Each number is 500 + 50 x the weight over its row's rms, rounded and kept within 0 to 999. Layers, rows and columns count from 0. Numbers have three digits each. The size before them is the row's rms in percent of the matrix's.

# layer 5 attention output, 832x832, rms 0.0207, rows 333-359, columns 0-103
107:475459523474549456478548507541495537530511456519592466563440473494475440478512486527503473491469493474477460461445501548511447465513555514501515536541502462458483501507479487541518493549489404474602519480606446574465456483522554372451433702499422549365540486491472462618541444388496514541521369456477292596576574
097:537477538510539520458437515512498557546402498491466572498451503535545475502525503484600462514562502457507518484513508471461556538521453520531490475650492490465518426433567517525437404563539458434539484532528473519375416499576499538524538449490486507479590418544514550552549587564495500492452374435534447537480552
106:526556478475566500398526510578493482472468516477455471537511523535455425465454503531523454530479524433560461556437507510592459492550602441430412457448532474485513428504312507482443546477487494457372435563457550545520548496574633525601557522502417556607453452499451550463480389378508488336545527576449490567547362
098:474518510425519499516432395553454461543415478533375492459523446557482491528436522542492464438510449509493479471512476569540408545449505547542446595494480388524498450467533476496545501547437530458524492513506561408506532549552508360550585482470442437557584552471524544414502631538462432399449519492626521441500499
087:425473500518548525446447565458538515469548516485628459480522479476544546467508429517490505568485469464522510563408502482498466550519457601427536502477532423516520515526445466552513525471446416532547592502495510507535413526491460505541475531587651548512514525479512483435501498578468525480527587540527455490501545
101:531532423475432514593530502487409459472456477526524477544467506458487475461494478545419576531508489487520506529398577554487470535460482506427407439511483533484502453484579528549453444479474544575493519510509502487596467539524406408480541526544580402494542614462473472636511622363524388554554406589420439511463387
093:439507490517507475464536481450517552516624483522437495543556439528565518493410591574473507522582476547460574457584462517543524522512458434526544459547547337501502503493477546482569475588532564520567440517526501550542562457493435565504484582474498505558458452459515459474410490472479479468560512483512384511535511
107:503529594516505602524494484381553472504597496539473474504458528511471522491592572454519545558456471457459478492536482462451542552525536522504586564462515543556461547527527575483566547485557492517647423491581405484389408470533600505429588439340589509638562596641624486652404409434479505476560570498539604617375382
101:473485499536525494550526540495533540554490524492511585476541491519580566600544494487463530538524525419527506501541502414498490477564514482519506447468576570513539473547500542471458562548614478567442579525454416465518366572553647425442647482478500648523533416522465552428537486480644549455519646486495456580448472
104:526504506473525528470448525489534454488526509513581519393492476564519488452555423502472509525434539512442545461502509473418503379470499477450513581501521515506519560464449414491490499536480516537466447411393501456421409528510481453522498464579470539483547537579573460482527474424395460442495452401549396441484496
094:525398516467471502555456565425421501517539473513446458403514455485501538468452520536501537485482477518508503480446551420561480592462438517488469615541497454496466476570461481488462581526430501536619530628536538411487496461535548440435559439435585456500528564494349429570527487630500473516517474363530467497479657
086:438507417520475625516543474482477423403569594621548456477478511505454483455445553559418552583587500552412422568526478399439483455438612505483469556488481564515510531567457533527439472422446380495550546454452405342477460434426519554580484516499416514546563565528472515421559468469435481583483499556369513479496551
082:451376496511534505519526564524456464552517458535498485527538511485516619496522506552468484537486459484494491547500543500474443478470492479455503591504489485499530394508466495498475532505493527474620462490499543527444523524527536436407547581474492497502539572510477469504431551481584541567481431385504413531480489
109:459478489535504469446360447552560492484500540563592538403532577505585485465552511537485542581522507548482485553552502467489605499520465464551529449474492539458562533496546616463494492531493447537542522434447518473512523593685536549586494415629538513541432524542511491513514483469552483512472476508522492600504616
095:479539424556510507557506393533500439497509415517541368518556488549416445529545538497513480522476445504551525440487544495486421619512533491453530409400475534516504653366542554524526555454530578432420496519481435410447464478422484447470500547487544460523542516394407474514471439461450465457466535427550521509449521
105:517471504458431479485536535493486514621457453505513499486472487423502464493450526451492515564522556522579513488522458570545455556578509475530529497479463475510462487490530450526537537479469503490518506491426507509471519520516447617496559466508502468681499506440505488391528311526385471513589496516624464533577431
108:562525495506455507501468555582493500538503490514443503516504482550480490499440499515468481470569498514486507487443553519569516449543484460549432481544456387530523432461559479521486411514459514417530486573502458542552448518384532509490489497500332469606601525634509502430405572640494562579509518477556466464345611
112:485553492506480519472428534539509472489462447514487484488481484422560432483471464458538442553424458468488522569483506511563500443489491600582503480570480500499466579516470498496494496560482494525524536443551447538542601446458555389538472467493515504521526537355479490354475364559501492448571562456564502656561586
108:535554540550617523499535513491472516572454431496487597532501456569488500486472497494536532398594427486527525553494467457415477386506476508504542576493518490447467601406450548485490386500616524449481448571389516478575476504487463457505532536467445514545419577495440437494472529615525441494531573588403399551468538
104:456437537443475471497568552341464491481598463587517528441452525466496459403471494469514449512499514419476454516608451481518543467477399443540533501448523508453540509541512556537484463486510504456468562487489526574522583515417491388606565538643627518487539571575523503559503505410428462388604460485562563507522470
168:482514510545494469461510515575434459485485417508491499464543511498539473520462534487501455559522472451522557440425552511567512478542481513471522580562482490516527499436567486528575534516385434539636358506585503503509513408438498527500568394482523531477468512472520513540556517442537437534585537458572542578470446
099:426540449424490518531457546470580525457579398468512530504458554451461542531508513530487483564477493518368422492448493436593438489647510517457507550489594498507575516588435516554554630535460518530514576396481410520431450505436588532629504473547546498573621428489540483613522489379491599518458575516457470528602494
096:569509548544479471531476518493471518491417522510440520595497453524511495539507484531398570466581497516464561534466411454420486430520525552524465591554482527433469463445523542485586418449506518544490642479479479469553499474504553573546470570470513563498444575478550477561529452516415493536538430433458582427462482
108:563478441538501410465553478434442530561505437476476478516550512520503431529470498502583557476458430538485532430583444535417479479478524463478523466491598472584476535561525483507507465498568502543604462450458353521534409562446440520622422549500512538470579605502509419445583638460414497548470441430342510593527479
089:505460500474440510500580516537439498469458451413493438540570451475481497522481527555465530463504474500526483522501489574522499441490484518528532560540560445602467506491472453493549507499452556490485628532504464531542476481552471491497477417469433467501525580516500554490604419587469440505442558494531561488506428
096:559527421487480430532488486500519472485511486559538482464475582492484505553494589456477459461433437502497480547539403495433441508500451542453517491478541509519494444520482534539503514487504532631416471665511519479594537493546583435369508407580514522491492445566471509435493453557497513522464490529585461477484429
112:497479520433471485501540484438528444533533458463508475468494459500503507578491491474429500515473505469512554563557486453492491481542516458599438521461542506521512537468505525489436525548535577509488481616489441385573630317465492389410513612571591594461542682533540571493489583562563613582359475476468645643364473